config = dict(
    n_layer=10,
    d_model=576,
    n_head=9,
    n_kv_head=9,
    head_dim=64,
    d_mlp=2304,
    vocab_size=8192,
    activation='gelu',
    norm='layernorm',
    norm_place='pre',
    norm_eps=1e-06,
    positions='rope',
    rope_base=524.0,
    rope_fraction=1.0,
    qk_norm=True,
    attn_scale=0.181,
    bias='none',
    tie_embeddings='early',
    parallel_block=False,
    extras=['local attention windows', 'gated attention', 'exclusive self-attention', 'an embedding shortcut', 'capped logits'],
    init='uniform',
    init_std_qkv=0.024,
    init_std_o=0.0,
    init_std_up=0.024,
    init_std_down=0.0,
    optimizer='adamw',
    lr=0.00116,
    lr_mult_up=0.681,
    beta1=0.95,
    beta2=0.95,
    lr_head=0.0114,
    warmup_steps=216,
    schedule='wsd',
    decay_fraction=0.82,
    decay_shape='linear',
    final_lr_fraction=0.0,
    batch_tokens=131072,
    seq_len=768,
    doc_mask=True,
    train_tokens=1039000000,
    steps=7927,
    dataset='wikipedia_en',
)
Each number is 500 + 50 x the weight over the matrix's rms, rounded and kept within 0 to 999. Layers, rows and columns count from 0. Numbers have three digits each.

# v: layer 4 attention value, 576x576, rms 0.0467, rows 26-63, columns 432-503
# o: layer 4 attention output (transposed), 576x576, rms 0.0464, rows 26-63, columns 432-503
# q: layer 4 attention query, 576x576, rms 0.0469, rows 64-115, columns 432-503
# k: layer 4 attention key, 576x576, rms 0.0466, rows 64-115, columns 432-503
v26:555449411469591514528477640551434498491517477529478535521525440438562502427526470482509506536439525536530499384564575594508559602537454478458571508408620523496546394570488490465546482526477566461483569529462506409552
o26:528502462501492532552464595455552529519527473427403426488464507421364519465456489459441429497529514422518519451582514495464520474562497488413518499511549419406518434573448459498530490440393496540541489485432418492433
v27:351542480479527527483453561435525456480464486496523572485527428545502566590541582484557484523502500455476490480556591518465522533489476463442553492519499535475393559480521519525533492443462523459520481472545523580430
o27:625449525460618514508569501522480501504498379444548473425423426459497488510398550602394495506434512473506495580447529454519468466529550497473481569539555455579505498426457450557493538498524514566487571542560471470493
v28:595405581441435407482478560525509516535480541489410438441539532534533541510519474450484538402464464477478472510517545469520457524551497489459452487562539572472589497532535544458518404469447499536532543456585464513542
o28:407496426590541501487471540462465512413593484510503561612458553482459464494494474481578507599534549626544557479486544559536456440452463488546523475493424488539409484496479485522505511574536422482467448434470613478484
v29:454552555518561491473514465535564470489498517498509455618480535534477592400465449486479528440523494389542441614509501475490500331589554522539434408478457554494667434578509528449555514479463483561538557466471558395506
o29:534469597524501555493505433489441425471421497525555504480441524607639438479501479511576475423493491597430468470490408485520364485405475509480461518428454574569478462388534442490588444472536519452506464417401508516582
v30:436489476504619516591492467513613457409551580641485501584459606619535464329482460587491434618398482568454572496416380439543484621407477615357555624520408551327589369433551568565554460511459477599526526471524472415457
o30:519524508528588503494555534480487490536523492533525509535472437525497523448533505398395527466457558461536484482524499493538513425498489495449529527449527517499590449489448579535476524566491504430545515490463549432556
v31:502500493466500509510476471503538474449464488482436474569452502544528487368607441506485562580409479498523516597446523473532553516515540549457529486492399541437394576516556524510521470456540561410402448502431637550450
o31:565407477441539479542410511523500466550510534433438489504588543404505588501477530592490570465564488456560444542545473482527516530495500461534412505503511395548446417533525485467437454445515510539565490519539411534476
v32:470482402563532471521517531500501469476573515519604487564578627545438404470475497492533520481404483529522529556529449443508533450563478536471537572439436561538506463511528484554574532569479457513483556298578462615468
o32:537487630542489480435625422535503515452525493443508443452536529540547444483503476568438504526528506445599483556575428512588537504463576456469531603547529453533499608551497478479466416398568505591517530600562551393478
v33:473361493579509479524525532409456451511452465500394564524415488404447575435506535558520528455495545463599566481596377502509457498502510604497492495436465486454491510463522445544463553477589465504512515468432405455556
o33:595457587455426570429512383502563463491517502504555520498542564603606506527473546424349547554456541463412495423474478505484533490528546469383576523532542471514470541483478529475521432392372526493497596555454521527529
v34:665475465460512469521490468506449535564476436453566470475435456499446455515543467532653463479509512470505524471500495391501575572491515519445460579425461507494487425509505457489517361472558455497567458504493462506559
o34:440488527452438542446503470503428457506474584511436571515546466540574568545500540433367519538551592516447436472461440603516490479498546483557437498529428576463480539637451535473513549490387593563504525526517520512494
v35:468412551493537471509582536530473456558531506436524491524475538473420525608431556534493593475597529485544513484572445531483504540552551595527347438502502446513510597484469537544482525542506446467512526477459535543486
o35:480457455427480559390473608507674566521510629559512483539485491535588489475464478395430392553535523506525494476569550486473545570517595580524517426499513492536413557409491459544574459499475485436520559443563495433456
v36:649483443514535535524529543474420466494536443433488525378488501483537541539472515498483583493606493560538494462512521532512460453538433529539472420531591479548481545530458601535503587498529513622481542415465536498461
o36:586482503583463596474492494470512442516499440451476528458442446499453562482577469427445485532492473557522551600513544437485506504515557457436542468488479537528504530421503568501497347464473499614462452449560394567484
v37:384511501539529506460523629550528517518470440510493496505471530439450493498487539503447551516498521487621498450639476549519436504413487471521433518519526433531480506514504577505514497558541428474519557380505363505494
o37:507466455423457502507509510517542545438458513460502606486497490442521549507476510573407540503561416511431496505438577481488594539553544475473519449519542394540484409511484491531565469516487556457450494529463610488526
v38:526468480442531510550495437521501486534545438463468574586537559494533466440512513486588530499553499579432512547490466511470516400441477477493539463560524424480402491543495556481539462440497498464531481425473436511474
o38:476485500422473559499554467484510554578457528445513490476473466498476506487491497523511487518585556511564472466440490515546493490500408521479493474460566471528567565480544556465496555471456594522486498444488478436449
v39:538498535490483484512559460530461527522535518418540402477546562480436499444503562550559495512481519495471519585560476412500520515413534546497494548500413544543481552504473500459563433576490458458505536473535394537466
o39:556529547473460645492535575496511565448550465422502553407571412510514548497522471512336403509544461510529496469551512442524552541614549582474471581477476528507484537446471474419482466427550470515515482610514541406462
v40:457462470487440461461442384486457538539448518507566460544487461609517445516376575598535531398470519472558406390539542531476464485511529462492578555487449443595541490527507453498452677501425495484669517466534481520602
o40:465563553483521435565405592568530542393458439741385495525507469401489550493526334551566490539523560574489538517348588463529550463495443540495519528533502544505555537546506510478503535591489542579445523501505497485518
v41:554464511594520540440475507530505451454491472533465484603527542474481423488501499517518537432460537470534487604492501547498442400509466564460504522489495431479464416518491662408636554491460511574442528493499515535575
o41:546513483529546465451396453496493488460523462581505460456512463572534486566472415563432431512488543516453379440424506444539477560506474508430354544470500594504510515415505415400564474545439432479475522474538413491452
v42:649525509476425508474458493408477379474553485378624468482489458560459678477544511490438482490425451467501502527523619548460470539522552524597458433460477513407490441546502472567509492561470575470520492576559492493464
o42:553488489502507416529467600491507431490557506522520503476502455452471327532436488527443488492498550489512530506573548420507482478538496560548526568554521528524469504414497500539414442481466457518450592552556342360472
v43:505447482511518533482523417583513527474523435496444513568537431454509503502428465560395409553462495478477419548484618494460521545552458417529560520408477470448544470536533471514495430506370490425553461521540590545476
o43:443384470516596378493482662568590502452533517545479488559484500444520473460445482480554514415463423514510524523586528468428557514428529523556434535527520482503565610458622509497467585487456386497567501456465423400531
v44:495527433467598553547472509460460461495484474458381595507461526465508504433463505601489547516595512427497521556564448543515490587551464519475475517505540500492554483487423587646497540492360526409518495554505557461515
o44:549436613439495547571427496528529506522602459465528557517541525572517452447509464425487407480449552558539495530450428572488521584385495543461535551538456543548539582472535437499425573505386520387477520515484519554522
v45:551468385458464547540501451524612476521495561481527496410429492449523410346558560505448558559608472559391535583443487392460572483375468594474426598393406475459411502520475463591378510471472456510523473489464459467495
o45:490537518481485591377451502536376544527547455488629566500515427542495527645449491455445512469543477491578446406566473579436598506537536492421341534570531448543477541428543546449563493451527498421513533481450567458449
v46:447555510615517521479463479392491443484495498569548571412501469458478533413579529499540557464520488478517462646470500559543406395436473554554465472479528522470487432533510607690522531410450418488486441417573557489514
o46:436563438458552497528455457384516449514523486490518539475484455435555401369517603513410553480490530483470494565417583429505380465480402538544547520564555552563523448390563601617392585393488487501477559419559511416459
v47:498466408485501511495451488439470592507494566408443510511498532487469498303469515561504508464486529398587459669505525532575500490410509553457449411429342542507412437478552495554538526427449554546560487476559499526530
o47:562536535513508560405469520463517567521626502491511494587537389481516455442533500470429417433448541496530493491642551442386600460436506616469532512532448506572486629499472420505451442406479444465571607555506434519502
v48:435534348410547539515444496484528530482546517501392377561524572509501519433460501490524489472442516502601535545456480502431543484600491606552594501494389482601434421525517567501512599516489459465462559553442501471579
o48:498489554555496410504503509497480560475465485627502456456531423465538529515504485548405532568591425476493433458551510470496493505519553481464462498533535536342610487449504525516500510473480555548523495426560495554448
v49:548542529564515512568542373524437545487507409549523453537483542407529538590410521584522530505597526462491468465508518440456518498582487501454516475425562457444494546506475518545450559523485592429536454611453539325547
o49:469482486487481491553512430558490474545449412418531449536584540605525587557461656487431552437456438499492531505377403544532437495464537454421484454501528522515611406552518543522635474491483542441533487434483449571444
v50:515499457432609479518493386542551463545437518470503485454450377502541438507476485394519491578593549502517509449518488494486446467447462543429512473454570519521451441488550468432463475538493540495479521496605601544507
o50:501496526571503474435542448544395587383468504484489579525580529626481472578474455632606497499450546458456459552479506589581453516500460431536468519396538479508541523627569490557550492503545420477507567484406485470615
v51:509459557458510453600579587394452511431474456484478440544351437488500494451438479432504496522532576423559586534562536589443562564420569542466593484377557441550542469494491547414422515431502492610473489474476461450508
o51:508462546523562487447644430554520514536488609464510578462513502442458531451521558456429424440430474502444483543457565428564516465565561509530584526506573472596415421539547399467554487578400444472639600589541442532482
v52:382490478471444401455477585482519476490407485512410393480487489513568477610571428449385412525421487490609510494590547476497518475374501540472595482487532514556482484590533513553442547537545450402528512523571506454516
o52:477409510507483642520571546583513501534518490526608519619500425371535551510465647551517520457579549578452471475570481511405395487530518472431407492536521413471509445480533521494469477542533491488521633443489486405507
v53:520513574522477527500569456519479482531511491504522465545566508526561448446440559568486448564477516433588611495526544510539499477362580633546542632466490496546493515399520401537537511442527551504500475484495452579550
o53:406565505540594533540483542454570514427595478484423469488569500437502432540575486446465529529526636483626568502637458446502511607534647545435396554461415473403444563388547538462438480465488377525453532481531526453470
v54:553467478474614448539452658459524500572493492481434614549500470479530448536582481539381441556436487545560514581459599507561511474475439535490470493482502646455528637556515459432542545463505525435518430497546483511398
o54:432450531573487568536534477479497539594558526419558408458472584485510450431394599318618504393580539481528552463526490497374427568514531410567584561517533448407445472455609491577497413467491483494570458428461533573523
v55:545444488506379564524378468569516531515498364531548432556532550467455574607411550491521580477525446484553413456463523448488459585525493489571574608497617453581446497490530526491520558484507512492556521492505544664445
o55:419432523518502440570426607579526573486462527543449461507516487389471465537511479511509518490549507432486495562488514475473468586461514487531459566468539584474535582541548481479446553462443410467546492514515440483452
v56:443524469475436490448553506413465463470527592470558452600526465516460545463542436392407464536464473479510579477448527468531436526407498484479466552573444445574536416566494439508557561507491522500473480486544501590469
o56:566562506531530493639529424509517603520541530481482502397563386454563439521517485499488503458514492591547608529602499516533483504561550552474424583460482468560493547504437488471452434535574398505459540553449513448433
v57:452648539471549539552471496538495507529465496505506641364517513534541409530552496549522443496382541444540545513525482527494607477490511588524493418520513433443538474492483448566517475463534523534437421533538511590492
o57:530583597485557441506471526522527498484372461467513506437579488493533513537522577508425581447503489452574497467551462498452463515479565548513505417486405516417600507594407507528531534544454481635484492459533561502457
v58:452518570431447517473509435578587411481485583447479467386459562424554511540489547515461535502478458499462438497503523507494529508481491514527542457541574443578462346528463496557447475470533495556442524522434540567458
o58:502455465494572565433533496425501539562517391582466423542493443622514618594477471590449482505483456503562501488491467495487480499610423489451473480481480457492453586491582512512551481504500426444501492510493419528482
v59:517529527557511531474528500609501522504475472483486509532457559482473640524522508470456422531520428464491415447456501385560568454546563527420357372452580418473571476413434492448291475460449474481580482514425496438560
o59:459428532413574413490381455566423556435492418463539533448452518528495488455523501514513510482420440551388444516352518498431510456561403498556506383504467515472490402499638600569595531490412543507457485482453515615544
v60:482621568396513478496481520541510473446489503499492504576591481556479477505544505422530437466511496435419536416496491580475494514501515516509456458466492554519364558522523473479462462555486517526401493570514595442476
o60:544493428542498493514485516502454506509456445505519575558516620484420449573546459565609507487494495586538566531544464367474556424512495551445362520514478439529442521489440448488476469459509530497417521552598398570503
v61:491583559548387532526526497384452520505448554475548566543520493468538552347678456525507550495427502483617464622389498495507521362371490431546564505420491454499574475452513468597419473598423414468435487496547388465522
o61:518657519581388606569522522404511455523408543445617434404495497559534559465722531508543593433469470457621392535502442510480506447403401436443525482528546513496537441414544478521436514506544440440528459496521395516529
v62:367551541476528490500423607436508542579489536523533529457531462529504508472570477375465356544558510432584555449456469444498577540483471487482438576451414595587533555497539421448434463480579435416542442438488437488519
o62:576474581556425486531590385598430522535547462393590523585518640539509533548448599547605520480446436555467551527499519457510480504530555523593497456568570415495558530550427607505500451479549577527478529478512629568523
v63:451486473465545478503569406571484532565438408565445495524517600458440437495465460519485458541464485555435529534532548444455463466586460446595457514480489535510563487485497553440412601511543440502417505466573511519551
o63:486502536518497572482466472448455469569428480548494509491518503603461637557575515479371534423481381489496470434452497521488398404474518537363442547449497497432592548504430475565556503490490472537480379460438506521495
q64:458606607476507611461628390545512516497373422505564461560474577548574429506486426473549481506545495440468433468515434484519585513546498502506501487487578484599521519420593499501592534445485454481518513544444504526510
k64:380544470479480444478526514428511534535455486500458566463443529509559443467523475521567449536500466550623504412541444426569571490463454566518563503501583534556543522544479485506434521470570540499487458607457443397522
q65:534547490447514427480506632467538556471483538384441347522557481499533545425529502553418512449535575472531400485376422496490454453502501542561477558503403498466447489600519582492514509524522539507477523580530475517460
k65:451496465504396472567447551438584499504469516442498321482496462468621476500550462517407524412419640500608469599447498401552458482442462593610548617514550506470532391620493545527498479474454541460565454621529539597479
q66:470508541404585535402541480556417432455491451591505518560473567649556481512505428551499459559525442545523502519533509559532599464457496507509499428482510524539566499413549452588507512477452430538441440528536510473503
k66:503515491433533414472489523409438482473530480524471529530609476492519466501531436518439472561437453517540528582492563501424576541474437507544506539498462553503478482542594399462475598496563419482533465500447465508465
q67:485514539457457546474460571471415417373491547571423445524529447516540512575474578527432539511533493563542581513530577519477608481417514546444548554499525562477438511492574439523483491569479545580537490442524507373480
k67:570435505535499536519529541532485463512462499509439500559591510475408490478403478439571495492551531509537524531537558366468515543522526561510485483443472455453456452526540485414418529512438496523484530505522526456501
q68:497465486440437522580421475414504549427559594429443532396490486457459463459541468537516644453439552518476559437495447482522439471505515449568528510468509428480452546513478545496514536581452524458461546525489496517455
k68:623444427582544582552422453534550420464516509486582456507416475488371495385503503574493501481480592363513502455520523556495500511482477425504481627522491460396507515519542554540575515484475569494423542424441568599502
q69:466496576487484588420532440581428450459467453538476545460471516635477471552563415451505430596603382590461489481507511466444609445483568455462512452506527548518536534498496423519591508466556481523496475506517417493539
k69:460523548486469517370452483492411445463461412560437487449516541516514514488522486443555519590517484573457538586556562408406616538506487493465482493470438577367492498495618351513501527476435424509541510474518523510539
q70:513508491456467467543468489492610549571579519476510578558543516417517478524488518458503540484495649451511504423480416565640431493448530518575568450538594450621439507470495573531439532658486547489477480573505490534549
k70:509509427445441477563458518493536567441505509488494445491393552465508522511564527555495484480486525423521526460452578506525439514523526446481512430499502440544497458468463633504516507562456532474530511498453516515480
q71:463474453536453482441530360537520509488518443487521416458477512647552448482488434458491430618529392441450463475498477519455483458503545398499532428499529504413617488513493434527582477415527418474474447614503382526508
k71:582456508467427439448614453456470411386422445465338535474552550496553419549454464446501520549537501533579548580464632492405631576464416480543587578541506448464394436610530502511495502464466408430555410573518520379599
q72:552440511464377473605534475451561538505527558465533471525495441395491507482528518442438565417340645485544505447487498517439409491462459473546531444472567384551437464498492630598576464491447539491454486421540503619501
k72:560515534461505519487530516536583552561478527489554516526489514527448595528530505479481589446439480408498461485519479598520459471551506424451546489510537417544488511545543590488447488652498547432474522463504528506460
q73:462515448480473476523481581462543543463507497551452500580478542437588518514525530472479594497400586561517517494343434485506467482502520499599522571512509437570406509532475586448478466507452552553440497475525553445531
k73:484538492421467501497428466545534514486488593476490497462531515466505501566515520430508490467478468481544486429494470533515520503544537583484575552502515511511549449485456498430439434544480492507512478527536493484487
q74:433509432495593483563450469476396496511533405435594524419443499560490502502519472653509479514499455493513470575588467462614579542501495592404396523503565553523552554440483494475533552505612449426528416595495571479406
k74:518415478471588556548463441514478498550508484486582610516509460512465525452452486544547551460527475468522466417638426478546517493503592428456462431549515448543499546523468512498531493534561457501509504589458524482473
q75:501491582457481445552449483549547560509553565551514502591519495437504520486526568438482685404398625484539560388506481602596464494474459533518554500506557463595488524532580652533561452528508497542533529400463464464524
k75:437512464443494517463439523460548574457486542496505540497486542499492499534454454458556451537416459419549535469511544557465452476481560526460568500510567501529486425445503519537513551493376500464542471504419509540500
q76:443451524469525460474428443545440467485457493473570593538543608519493432453456479437542445486585394461473560526459471542517592477524500514427482494549441493432515554537485496470524455500480442491511434470451551534534
k76:478514452558594452432562452402447406372444399494456529429516504471604455390464449524491456628589490536530528532501590451434559546510434538468531471497410605442525513529500401455496525326480450485488528502505457469481
q77:504480501490505420518476528533529604500545483611496520598522510407485513533527546553428548413387494490553502488516447549603497520475437463560508490574492485501479452467542661610508645470521489487455482566495532499468
k77:449511480465512506473470475473500555522523502419502576459480544518517541439570512452495488567458476526517434527545525534453547451521524450563520561505560446475438546464499514488503539494500492399489473600528568500526
q78:511598567495527601462451599542405479521517493524491549567529499511452540506465524442558473588581554555483592463456520550460539455450579476465465521513491534511461644527472482438522473501460473534586518442435556550519
k78:455492527535500556440537566516404425482474483472456430570560464432492461483507469453505467613573609544453479481531548408487401516447601600402500515510499585569536520527496401448548425403474529595546630437559467561472
q79:548496437529617548602422391480467579480634479466630412438406482469493536452543508661579573500559477482413469538445497492558508394453566578434433422498493584567558410453487476549571500509536534429561472539405599499488
k79:526494407427550604583488395497590587499596458406668583401422475610467514463504466605484523443393498449488420504610459536533537403425547476414436528513477465537425504430359581474596513464497413487445446559462521556418
q80:482504510484542429603521537399492430528405463546435464633527576438492484587527540466502452555525573589560439598381594523435590567425407615583551566484470421424496650532468553436535515506523524487509490512507464500465
k80:466544514533526423527524496475496506511411472540520515532464445576477509461448471526496465462530387604462518393478468525470481568410481429478524575432450557588533490514554475449433524509483505583417491501616506486504
q81:428453514423478432472515577526551495448503421565440536541505544509523470450451422488437518427433473563505639403458583492388618537611390432492439553411466515444447495575533642498562514452484475454456616478518374504471
k81:411519528489494470562487605516419358460435444548480522459434460503551482415509479473513396519443476521474491514493484486398518545555462452471531506490557539506530529554488427537464457403602478465444477555409508408506
q82:472517529435492427518574541509496586394449535565419560565576538561485505504410528467452568436454501548534489468429584489463516551499481453531471508541528471497462533553526582563529513529356467466446490553541494491516
k82:499526434490559363425592436410544452378473433476386561513503505452564353358430521531453514546531589544505427555387629472496543511494381555456591609488490556425469526637610380496550480394553463463451537550502522487521
q83:502562496503519488497534535519478537568461418463564420501516433436578553585509512510500442543514586522497436469573481527448436480476568565473427508470485548513595465499483560519522501553552474527456475502528485506478
k83:468568557417505401525537573533439558581502563545583511577526456488476638609556588526404551373465519480529521567461465495493425529476464508450492413525538500577533484494439575553483529496461518556510546426561497554465
q84:492490411526532523518525529492554591596605524417511438407461488400450487428541534530486496512533528548511514588512458409512443459608522536510462520465451538528510528471475491458494496504546519555505611520492482424590
k84:505478483465472648630497577505457564451568531629608472426483469522473542498579450579472478395551522449405509538490475501518442476549554571527275421498445487536456430356402539510504490581537472520544489458460453497521
q85:551459498556474522491562545436524593434535566491471467613588460384426474502521516444417428603487682495468577501274426510428620532559483510560515587477475539496492520551482475474559506459576443573525574394420487474430
k85:387471511682526481437538695421472548449540387512490466543535542376536485522564476490492464515557466541530424534477488461537493486440502481375535394514514520463425462437537537445447397443374513571527538478508491427441
q86:469475482401510467475546449488590605502418433546484520517384553536560540490464455492389455530468352503584530473524502433535481464499501492502510518473467461556529441502503568511544464485407501487459468420411475463470
k86:574519509515476363400606377501600586497439461611487499501452623477524491448452485494414539467375348468563547472535520450472542556443434354595523553381456470451437536505511494495500527495493491526441423558517485474547
q87:488520526472516512565537532464445505520481571451535371607453455499414543479450487532468458398539527375582554478515501535379527547537505592507497470498482484500446501431429556539475577413478543505452444479431514538333
k87:484551630458468598488508552570383449575559582451585457379525410433494529474547470482538524428477555434429474446511478570548425550383541512466647528546600453620499455495453594463359489488479540441446483555501546501502
q88:423535401517467522606559373428460480467535530426579509435384447474498394411510485567573481625505446465527556568568472498487515480538543508439472623502462548458451494403401453594492517510502577507515491601501578500493
k88:546578445595488500632451485496561498541536495423524493446498499467465539457581431546506531458530569456578465609486498462575424538391540576580472480482509436534488409478464620564437515493506455499430424505491514555396
q89:434528489446563513550458533490489475536520541515503537427470453593474479480507514547487559370492409564507525559524474447421445505505508338508416513554510522444438536456512582561485592453451561453506529541521548504481
k89:404603462451565533544438521408535559510536553482544478472327414450560508522579540543473460371479533552565487511580476489578535490470602498570416606468533516495576510409390504443521509540579543491536496561440527480452
q90:475489508478466519501515508582483561431476409523490575481500477479469547470497430594462515551519561483427477481545470553477495474441532373524581476440579541497528421503491545533499458520439501560419548505477447557558
k90:588421506503512457470558418519502489446523512397557486538560588452500486478516591561467484468493451446558478535445494543448537527466423504527482463541485365545487550612521591571584543447603521543536440543465450542411
q91:472543511505453468508540569550547428443526430549486555542572546502536428484515556530394421597479466546566534548482547529527525452505453536580488521461516481426490444592476510422503523552524538617410498450571597536558
k91:482428465498508431479567550532484465453476519559482447515574652336473501548478481501420479582494500594550540536379534481459580479451372571578552529477459493584519478617556401488340460486417451482418526537460529492487
q92:467469521453461460405549587485517563448517507557433512513481450489426446436493553468503440473459509528403581473394463624472490489534466377600585500475512482506404485490487496491482444501437466570465482487405420539541
k92:502517500485487479452536535501463511449476482502460467511444485538555477410552519394410421540650456549524472520505596483440516492586531442501453495520509606448499522496494487461551460483459523557536485452528515484507
q93:485371408558562479489482510408580479530442419514509514481508460528553521481502528515460527545498493509431516500538523475493481481554491459483569461547477543495530438516655440525546522525450487467529514438418423447502
k93:562462480580472568478511435535601523545584517570510509570466468492488500585498563439503619398465463505532455586513482461553501494554500514435472532481449456488499478506374481538553481533651647486398456574521510510509
q94:533477447491485604548587442500520481501606454443517486513390482481532435493509452527503481504522369488474425630447545513456520449500419519536490504569478449533491536454473434459482614502467570375556266652571508486547
k94:576532461486456540495476481455550435507518443618446528488426495404510462530487411453453443487446403545460559536508412563435562541524439429605549513403471483545447490386549588456518425506534510429529472529549521539493
q95:445554510469597501427508527473485481521531518505523543459526465505438597533513526508458552432503429589455588450471487615482517501484488412497473528519498521493494506441422502561407578500388545549513488478493478550513
k95:500517517466495485495528564477498590465661464536479433497376477455518436516534577514500398555551585491536538559536497489509427472489443534571542585450508573459567512543435619550512441412533578444659539492530511567484
q96:388468589386496551475495462611372389530578584646544550455532567553571522577495528491458474614559447564492540464571568542467553475444499399534618360500590487521449519417505487536601524472459500530520397452480480466477
k96:491469425481501506395516443515405516449522494549478464491509564534517534571510500439476493594474505522398526580521608525392501471513463394491543494535439545428575436472529417571563547493404439513521495433538496529506
q97:534440523541463430468603451524537477505382423490496461498462480549523435562507413481511490616506448562477445434470471448519606497535504401383539489533447467533563524519506536478537461517557504404481573473460474515413
k97:467619487517453521483459460520479459498457415519593470497517498530627540532537492406576440549528485505450439488519550490575571526474536406488508458493498545603492566434485516555475458484562433498603497585537583477517
q98:517433529446457466537461565480523393483543549578494459416569537527554553516570508454475538478419518546596474488538568525465474566483504474549541488537516436472367425513521496569540563514468539550457476439532493478540
k98:578533529458539508416482423556477492474511479522523472486549514547473528528508515451510541521549550493482564505458516555512491448448470473486511546581481466532475503564502516552528502515434414504521513526492551515553
q99:547473400413512509556461585474489513524567601481455531595496532424441523523482549516497591352414599506565514494505504525590424489457483598580432472551512413555392495461468582522395530619454512465523507541510523453457
k99:479482568512477476538477489512501585590541560519548518479443529520394469445499508575466577458512501508550383368569427519598384449474516554452501482522610398533514546536404545451468533490496520514408486483528475460431
q100:603497486575455460617532549352605437530522435501463508549519512370450442476459476455510443528603559463528548573511498423384462476477553585481441598500370549430528506591477531521447440458670497510473529508502530490532
k100:525446596601469461600492498505577510501518492536447438525494534461419427491505457495508580549499525551576501567502545528456415588512555517545510487444473543430460498629492528391486388604496620531498532537502599465507
q101:487562478486490530465442568471477459486513557564453431486487438528564534521488563563492524448474645459564523532533586467491377526495542544527496537508582459453512495484491516556388544518460562523519576472564479432510
k101:551492504463493504578502498497504503531470541547499459466495516546367489488468477525507532429551608557536519456532432469535404435499490554483494558541541467505516506515475541377496459513581545530513598460519475500483
q102:503513566532478523438457477562546527484464421529455519400564511523501456434474519429439491573571450467442458511567531503416474452494486491560593483523433548482558484488501450527492475401497448522476506590496470521546
k102:460424509548450412373493511477457485409514440501440417552627568461648477593479537465498492559506517540511538533412611470451584518518423577507511503584400636458469502558526460611540527497620526429600486497524555513561
q103:462555562512439523469426489485437467468539565452345457406512464492478494594564567428480508472564544597530496531463482457509546506444517539478573488477505481455486494514541476496529583530368549570547541425529517525543
k103:624519427555478463502414525522463414550466492634583535455542506516430527558509477469451468445374547464527598492531470511526505545494542447566544477554500500477512499479626464507511490563462557488484606434570563529463
q104:514405454472452437515543556513591492545518438520447519504482592481455462383464445462397432664527452589487467558520537453442534528602444516491481513445365535426450446565432555492550400425548507534510468525384501495551
k104:479616556581476458529547497551509464423482470487402470546519536437596512515403468428507457577483409516509509653509556521456593532545475581505458502479454529481504465475506374473449476456480437474514374555499511488513
q105:431476444473458460372559428527486489532534366523397545557404552521509435454469425455468421716583379552490469434530627503480502406580430536499537457495410606496505549515518483520502436460596499536528496557592436502526
k105:521462567603447407411555533494446381449431446571404468563540523466494540481489496452374408600493485539497609602416538495420589496487411523538501590548458590472511451510565425463494486451542499547537529493551481444509
q106:505570405436472506594631558408533589488548502478495380452470430429588493463566539564474490486395576515579533497492482541471386439499499503530518550445615565538514523530485572545565527475434534557431517504508526473473
k106:506489416487435548550552456526597580552516501539593495433411514509494547492564458562425614443474550432522499481532530538503410446488498509512523562466535484552505452531501656563540483516501468477446490439498490480446
q107:426476516468452488438552481475515439489464499553402561519511555549492494483464463412393558509543423612528508520568575509344482503600467366594544429514474479513409561501496493465454477436410460499405456471526563528483
k107:485417563566510441457521456487501442441521471541419480530530510452566483552494527449536549570571528582480522573461479494443573526528458509522521566465482623425498574580587373375482466432524478524515463506462533492436
q108:500577447484593540517397374509426432570599532422591603567387475515520537504523505544617529497557459513446548450526409572553528449471575501444525421554480515593572581383497433552396548503594610491644507595466585579473
k108:531464571376583526549488429516493548474532475540610540578481597560439481509542523558478544418496544429586476515609433606597514463409524510468463492525578484477468480529522529519482587555543506446496514601504485549487
q109:508526522446449490345593547521479510432462460526353557621516599594493439477442510485446523523442452645559524482431478523383552574599415452543560662491476468486429441510558490434523563453488467490437536504455505498496
k109:516448534596452466433535489508462474454469381528389493535461523493569448542534429469497397610505492534578523563372516418407521519509451496551521535483419632511500598519548358457515501470511490510453473534499520458586
q110:545499443502601578534428373558474530500599507485541552424420468459506491492465566625546528562582540431408433514515424493514455548435519461494571405628552478491485473411435503505538489556592547410574506593457489540443
k110:549442431498561554469489459491529541414547507422538550543537551490608479541517570570512481366486476443424419469493527603514546574469581345548423422606499400475425488387469583500633571569419601536545437538522507596497
q111:461529501571460469592492440470520520529542516438609466445488439580531425506547544502528471401481590516487446536517503492589421594408487561452462459469520465512527466507507527527488513504550486442547456484578560559441
k111:499506447394481566474436516450553567545503599470598511476474515514470566497451454429498552438468498465498493437531401613616442500541569484455490434549626432593539468482518592517418505555469491446525558478433568536453
q112:573486575526490498584379462574422475514472582427441487496555490480478555463427538443596561465527565506533521545434475525482514548506592504522519529553556584523400612510570506477441498503511502455470479475519510511550
k112:406591484559524474524430506428443494458446459527487485413568512435579463513511465463578528476545508428606447452498494436546585513426554620449464408535500548461483535498458397489555506454495535530500562542424555535485
q113:510563502524576535491536436496498485457541461530514515516542529476389533471441497519466484503447498486477494506462494594566510504423501636529492341571477511581474462459412472558489475552531415518499500455477504522477
k113:570458496486517527506505470462493449443491476411425417410549460579430404500522490478511481559530499502460521542456482526509576509455512472434449528596366476469437471486481476570508490475468411473591502636494562475533
q114:530420606334502468500592492517457530399397448542486565645475644548516469571513422522472401568505421507502451457511475535441527451483454441537589455564456434413575439555528582479594479508513548543507440490569522471557
k114:497527512497531477438510467496454464397466453499487535499511559519539562512520549555529531502559436518399489562435481498467525553523489447503515473531467508508480513487511483514490545519485446492471509474528511468484
q115:463477493388468432521544542438532433474433390533447506567525535492521606590454488462509529489495484504571574468423473553550642463494435584480446539478458537432527528584439508448492494547490436516536523508438479392457
k115:459578485449428488490542495501522558505400421598432480409429499513520487495432469411495394546532451616549557487507452467440447425491481488544565549460545502417495582520405495439488535422523522509511543509525472447556